config.toml
n_layer = 15
d_model = 384
n_head = 12
n_kv_head = 3
head_dim = 32
d_mlp = 1024
vocab_size = 4096
activation = "swiglu"
norm = "rmsnorm"
norm_place = "pre"
norm_eps = 1e-05
positions = "rope"
rope_base = 10000.0
rope_fraction = 0.5
qk_norm = false
attn_scale = 0.177
bias = "none"
tie_embeddings = false
parallel_block = false
extras = ["capped logits"]
init = "normal"
init_std_qkv = 0.0391
init_std_o = 0.0
init_std_up = 0.0391
init_std_down = 0.0
optimizer = "soap_variant"
lr = 0.00562
lr_mult_qkv = 0.5
lr_mult_up = 1.22
beta1 = 0.95
beta2 = 0.98
lr_head = 0.00722
grad_clip = 1.0
warmup_steps = 200
schedule = "wsd"
decay_fraction = 0.806
decay_shape = "linear"
final_lr_fraction = 0.05
batch_tokens = 262144
seq_len = 1024
doc_mask = false
train_tokens = 740500000
steps = 2825
dataset = "wikipedia_en"
Each number is 500 + 25 x the weight over its row's rms, rounded and kept within 0 to 999. Layers, rows and columns count from 0. Numbers have three digits each. The size before them is the row's rms in percent of the matrix's.

# up: layer 9 MLP up, 1024x384, rms 0.114, rows 794-815, columns 192-287
# down: layer 9 MLP down (transposed), 1024x384, rms 0.0871, rows 794-814, columns 192-287
# gate: layer 9 MLP gate, 1024x384, rms 0.109, rows 795-815, columns 192-287
up794 101:453452466533500501489479460527448496493483517474478532506501454524518495448520499480460523514516480521453456522477535460515507509485530484484486516469495502527472544528530493518523514467487496476481493524497527488543469506473501454531490513488492513500516496523560510486470475517480497489
down794 099:501523481472508510506493466515498470510512508498501527484521461473520486465546524492497442511482523510491490524515488509527513551472537502510460475505481492509463480478501497482467472507481499531529516476536493532533470543512476502465537521464475513456460472481471550499438517474521519513
gate795 109:480497483511481489489509490523516463500473440485480488480470536492473527490507523449508522441477491528543477485488518485520471473559478504535501497521500492485514529515502503514498529474496497525492516478499516525517471442493515492509486529492497477451487500484473444464553492520454454465
up795 104:539507479469553531488540458532508500495468515468496517523522497520491527470522499490530485514486489452476544477460481531478492529522526509494503435482470493508509481511508512490514499542515465528501471479490521461507525506483493519456519512544521481478540494469540492502485466502473496555
down795 099:494493460503491500490494490538522487501466516477510512457469487520507520494535525477475507490496478503541476490500481509538490515488473499476470484491503472476542493481492458512482493513484516465494517464497505490467530496447534483560531540512501463470484469540492515473523515503504462445
gate796 098:530482517514487515494498489475513509497508468542485470483494505476468521502518521527495484545472516514544513498524534498517563472530517548518513499524480531545525487495520495502493483517490518536494525533518483518489474523507494501482542468497526488476535519538488528526480448462482474505
up796 095:498509488473522466533516508502465484481492546507477497521512497460493498531511535485469496486513516503453512488529515527462485494472496503505490508512488484507571472564467482497547562509493522507479526458504535523475458549506489534469500524491500502496498518499481531516535501498502469515
down796 094:492521530492492457495510529501439491461463477541523457517499493513519521521494494467422475541483484498516524534475491484535466507487488583526545517505510510513496464493460475531464486514506530497494514502471489483505474500475509490492513522478518518520474508482473504483482513497484503517
gate797 093:499531438568469465493550460480529491484480469498490515527502484491478508489519508528466483536461516499483493506533524474496460486525494471505467467491487492534485499500504490548528520497487453506523463472509494524499482467507537464446449487510496480463491489472450501465522456534466516548
up797 095:497475542511474510460519498478539502486456532514460536525524510527500443512514511521509430493531495462513538482472490519505564538492540464477530446456533484538482514469519555506495482505493481482502506530511512489545474531469495532458467491468510476509468525546496475477527491497528481493
down797 092:497526478500503464447536509524458448497513463483508464519537516509496502449544513475547503499490498513499493508479503504530476464523493499501481463504523489485504532473518472540498513514529518498453488515489474543471512503500506466496454513544503494498483479453478494525456484482453534484
gate798 101:498477491469503500470538537496491443468536519521484467468443506488535504514451501527522522476465522499490552527491497515500537520508521501466487498553475551490494518495565519524487500427523495509529517507483520480518551502487530474454495497483494507499507524448482508497475445447509497503
up798 106:510467480530495457498480533529477481492493492515473517468510473525507511476489465534521460534520465493486521448507480513524513522496478489467501508475482474472518527529494475491548515478491488471481509497465488488526527474519510509496456461434535503488464470516489528482491509512499482480
down798 105:455518510508463498494488512527518497565534478530498515482523502483483523533487516530429522488505468460493512493445511535516517565480485499511487527497457502458500508490521480525556520480451497436542496472485507486507497545532496543462479487487516512473494530510488502487501519542477460466
gate799 097:501452505476481504523502479472485515494533495478527487500494493490459540478450522514483506496508449523464443506508499474510476500511488487495516498450516549522512508482530490535472495490543508508525506479532494496497486483526503489505533489515469506490502520488520467509496493475479487478
up799 098:492479476544543497494503470491511492523488536530508507537521500492579509512468514522487462507495482501477479519487515483531529459488463484510525457438543496484466500530510529474450523460491489492514501543490460523485510445523495522512529506516475512516548517502476487458511486460480491482
down799 096:510500486588499502458476516498513526473511480504518482544485473503490521477514521473586504512475478521532545484507573532520473512503498472517506486508526502502513479534514482510495538504490487563516483449506517472491459513462506479516519506478461477498466508506513552541530483472494530510
gate800 097:497553470472489506456484485484509535511460515495517495517462461498474487499547498502514550479491478442503549502482480530500511519503493498498446481471487471488455499509527509536476527525518528481483482510460504490545524469517495511463474509485491446516519480488492528489524504507473538544
up800 097:472481499522501511503469510512533508519506505520543516491470463488532437523499495520498484495428502455484511475500463494468487494508467529493475484479518496494500489513498480474515518548471437529516531484509501523542461572520483504479494502494498484474490482525517541510478518507564506543
down800 101:511512467502484581524483509537519525521512490506494524504469466496506515510496461516525575489500466538527496488496490523491510497496479544496518428529521503541530497516446532498513530506507476500518470483463501497476504474493505499497465504555521506490521533512512491526540521506506493511
gate801 104:495491499515505483513530455515518509577491498501545489513532515472495560509493518507500487557486541525495497553493517455530488460518511484492496466450535555527507477476482503526572499497481484541453490469460534487493493507508451513528490472510521457492519548486504515513488531481450491510
up801 104:478499490550519506515523480520480527531515508488515460474493517486494525525470491521507509513474467515524458514493537470509509499530478503548509534485485527499477459505458477480518500520508485488525496531508540544476503481543530462484488514507501492485494500505514514487467504489472543550
down801 100:522514534543544484469462483449546441542496497513497473489520520511513502521487510538540514515492497463507514500498499456503474511501483513549511485467471510472524489466483550501514490516520472511456472450540513498485512529477531523501488486473483460461510478466475478519452505519511467475
gate802 095:533540516481474494519502512495516547466532508516541460508494539524484495521513492473491500512545535489515458500506516515482475482477498460512552512462486472508459522503476516495527507521480547473547524496531528473493567508543507501539498518498537516475528511535482482488447510508506485503
up802 096:477472512500504470521506501501512507460490502514513494533495542508491478489508544466492463526492524513531492517525498532485479573512533505533492470497507490493495540471491494536475472513521545510506484478533488471546465463467494467527482457487557517526500471511501529467405472487513495478
down802 103:466502459471503448462507519505504514485529517490524465541469556508492489468481527511494507497503500494448503520534464500492498514488502493501496519523524527502451533523531502462490499540517517504462554513545486485503488469536478430510465462493513477515463520496532510514517525495499535455
gate803 100:476486487477530515521490529488530484535517515453471450535471506508533489512515472542508513503523493473471479499511472483464507485509506528475564476473511512497489519487525476537516487491435491492523504474525484479491508437544535479503502514524456489489543476533488479510483486545462498525
up803 104:513473501550512483453500485532524486504467489524503504518515489511509490487425496477572486481523494452500502491541518458512505496514486498531540494504528509495460435528507488466493512498539515531484481496523529488506462522474484524523498489500520507456456501517483472514498477479503520505
down803 102:486455475546479516485465522486491523476483498468478486501486516492483520524480507507520467496497509517535533514501516507509513501533496530463504514498552501468523504447512528509486495513511527491509473484537505543496507498492500491494464507469513532488483527523514489498573560491492510489
gate804 101:524488497534517541514523502529530489455516524493555490482475514495484477488505504522488510484522515529515509519517481469491498522460456507523507508524493512500479481495514539473512494511508481503526506496551494479506512520542522548542512501475519470491515529516467498474508472515557498505
up804 097:484502492473461448501509528533476492500512475454539507538492513471530502495482479520478518433498502530505485456491523512494487533550497539482468534538490486535507506540508460471549519506468524480528499487495475506523459476524503528522554501465477513481466524500516480513515523517463463508
down804 096:501484482481496508453516501503501475500529496491459502542493473519541471508515476489531496472513501500469509515451537524486524495464525510494505478485451564507507502527496496497552499460475473524518503463500543457493437462497495509482519488479487500521503488471490495533473503480496471484
gate805 096:518496488470490526482543479518473547482526498491529429549463548499556499537546505544484546504510484502506487460537503528467473425499520527490482511551474446468500514530477501507482453483468498490464490510474519525483499497464526523529446510479521473484481511499508472486547537497507479523
up805 100:528482479469459493501498549493473491491460535545517481483478509511444484503516515497441501500519461449476484545526460489484497476470485536502507517490493490459509503544513503508523545521543459506534519495480501522521524495528486504538541504493498563479483500482524441506473485482491495479
down805 095:524512512492491475479472506507522457520472495519506561455515508515509491485476496465512487516511525533488533513521475476473514488494469519517541485507491524478478514520479510515526544504500474488487504552480433521501463524499522526493458492571479495527529479487490527534493463473501496466
gate806 095:506474468555525487486504507506504523510486503534501498462537518523513525531455445515511514475497504543547559493492470532481528539542534497505453466447531471488477493491469554509493487484513486515484489508478517478523455478538532500495506530490452510501501499475499496459491491509472479487
up806 096:524472499520435497545514512491487510524500534508492528500483521479517522457537497495500480508502517489512500447471504438524492491506507490535469484530485480526540493490540513494502471454547511532516498514461515463524499467486509519476514513492512483461518520519532504475472495478490522539
down806 096:464537511495499481510457453520508525521493494526495503483477487469531499504509489492504458492523544519494470508466473496510464522476499501525525502538494492497520460507508500516512459475488496518500494520522457505496503527543496464542512477510536539485512515531476495510465524476518556501
gate807 102:481468533476478496528500535548498510494529517492554511492475502495499486492494493471524519540510558522511521536517526488501507493494508540502473465512520478476513510461510465524516462506513518499503512502443499479516521482503524458492512515519532486520518488473525492499516497492501484504
up807 107:473534507504496487520519484455515479499502486462507489484494514528542524518523506469462471492505509507488538509542538484498516529519450506461463501474525484514485480507477519502488496463480471479504482512529500500479504530493541490514499530498512510483455515479470490503475515490508510517
down807 107:494503513537511531525505520508488501474485508518533463503521528499482512482503494509471513492511566481466515522477555545506473446513473541513468499494501473485492504487502492495482496480511504520468508507521512519524472492473491480505524519507503527519448474495499483520475472475519480545
gate808 100:483480500482491491527475516528473498454480530528506494510523509525517526486489496506544496496524505470483470485524487515481548504515521506512518518486513526537541515533510533515510513485444471566505488497495478486512488442518466482511523506479495533469461501487518503497482455490502470502
up808 096:502487464496525482484508487498486481518476519479531475461492494495490531531498516475484530524487526510499528457494465497473495466486470509521517440428504480495487481503514494498516496516441497484507465501522515468476477506501488501486446524519521548532499497477516498491472514497505472518
down808 098:498493493511515489513528502523522476534472552485488533531479524480497498524510514480510478537523509487489491463530486537475512480449499479520419480485498495498426486509529528526489550514512477538482514480482472514494498523475484531469538505503493466513503520496518497478472470485481496507
gate809 097:488533468484474518472479457485475515523504514521504513528485473537458442429477495514495513489469490523509453450488541513518523488500521489495529533501540509532544526478483487530487464476456518501488493496502483545480475509481479532466526486500515433492488476515490447536543491467486472504
up809 096:463516486499505497528471522489492520502470469508516539509479532504467526523501497483477525481479504482515525469501526441473532556512499499481501478468527506478489485516505510482479512519493484521490508454539441490499517486514505475528503510496478529506526515468528528505488508491487478524
down809 099:516496468540554526518547539522487530488528512472503548471477526506528550468508475479425500517493496500514495535465507492495468463489480510467498518526486508492456504535496477511483504509513468508498469487478520521474469537510480527522535479539523498515477498480498474476467509526489498541
gate810 100:536494472463489466509477511479469488515479497462468474504481498504480477528470483515492524491472522467471487493479499488524473506486521496496507523490470520523510502479472533486474512529491561534515506520516549498508516516480487521471517483514470461502527460451499510496529481515492557513
up810 095:521528474519535535494490521500481522509535529464510520498496486526471501526488522488517470533513501510486497499461485485528484502459501509488510510503517464487473452475462447481484513558513530461524559435480453519506459475481471518484460483475505502505528488470485498492483504508525509461
down810 096:504484523479514518491511525492458489535487475549492527548485561514489561526473538506472510538483519499486501469494490471490504502475476484545526494510463523501493517511488490520532458468485515507457530522528500510463545482495519518477478475491486487535545518507517476513504522476511482530
gate811 102:493466477513533528489511455534514506522504500506510575450520553527477459491509523514519494509466519473506524511506554478508472503528511455501504514466493527522496545487538563465521485500483551503533568465509499480509525503514489479496526553534563494485510514461522502501520476492500547514
up811 099:472490515507494500501494505500513505516493518469499503483517511545512514521519497517525473490515497484511508473477515539478500506506479479498512505517502474496483534483526523476449490517510518491507490538514460469490483485473510517504509530477543485484528539520527495535502508523462498484
down811 096:459514544529518507489530506499518490440499552540508492529489486513442482523535491493541499518469524491502500550508548514504535505488533465536486552481485511448482507527482526487484487511487532469510522499496540450515513468501504476485515468473488498473492510470530480540504510470503506519
gate812 102:527506537493457513464506492438504500472480489507557518508482463496502504482434481495548494530477514487503492470504513506507513505500489495556444554493496510493519499470513495487499519497507519497533483501458466537519491480520527492484512488489530493497506497521475487539487487501496494508
up812 102:486508487500497477539512459491519491500473530461438519513521534478503490516520469498546501473548498495504514513472500504530479498520486519512510479544515466460507482500542574508491510526490502521521465493531464438482541488518485529500515506504472478505462515526495527491532500520486541508
down812 101:505509512454463499507507497535513485532526485472509534491528491564495539471539511501544526546531505517516518482469507451490486477503506470483493520536517503450490521518505522480490468473499518566546540514503533459479522490498488506522509561511518469437516485536464516478464481479497521493
gate813 093:514496536454491504523534487465448462475515502480514516490529526505507539502475501528481475526533476477503466459564528482481472452476502517533461479550546489527560497495504513490483516455456535495474494523507507466533508534486508485511490482537505524481533505569490527480514479499493439511
up813 091:511479475491499476509514500486539486469488478502523512515507486502517485500498520465498472493544505509489528489495464491521558546474484499456504474544508513499533485506515475518528462462492468521488487515509526497476514516461517545455535529492551501492519466524520495504501491501494455536
down813 100:509483506512488509515481469507497488490453528440478475504485484503487533541496528447556512509487531528533487535542517463487477481514510532495504518478485490555489537451535492522515482529503489533488545496510503538527502486535518483487495479505508494496505500480478491527510471484508480498
gate814 099:485530490506560546491492489483493498482475516516523486508446534495521502445528476507494457520508506492517505480492520534486433468496478477471483509529521505509514473433457528510510513519456534493495486464526519513489496466483454490507483526505458506508498504488483486458504500473492501535
up814 099:498522494527508492485509521511514485512475481502526524512533491471462516520454531501428518529434529445493519464545505489481525499497501520497546516526482512499505575550486498495473492555459495514522458498515497519527529536499511550490511475495491492499496467475510497510504484501462520504
down814 101:508514518481485492464497468510481476515474512508491510471525490533517463482550453469445504442516505502485491472483500516493500481532482512491493531497440456489539531552490460529529479509463498480487530480502485468473496462495543513505488485536481510490553471469481483465490511484505528509
gate815 096:487543491492453496524488518530458502481499527507491506519465485537523502527464456515537516454546499521505512537512498518482492517475472503518533464539500448459473509496508506539482487526528499506519519501423473463463529475471524489503485484497493488526481442461482505493447497489492522512
up815 099:473525497522460498489498506481529511484491489508518506499496537531552490506501492518521508502529509483496496532517501511446467488493524521485499499508464524536534492500463530503544488544449515535489487515508520496506523499496496487532486517508526501494517496499512519536536515487496540541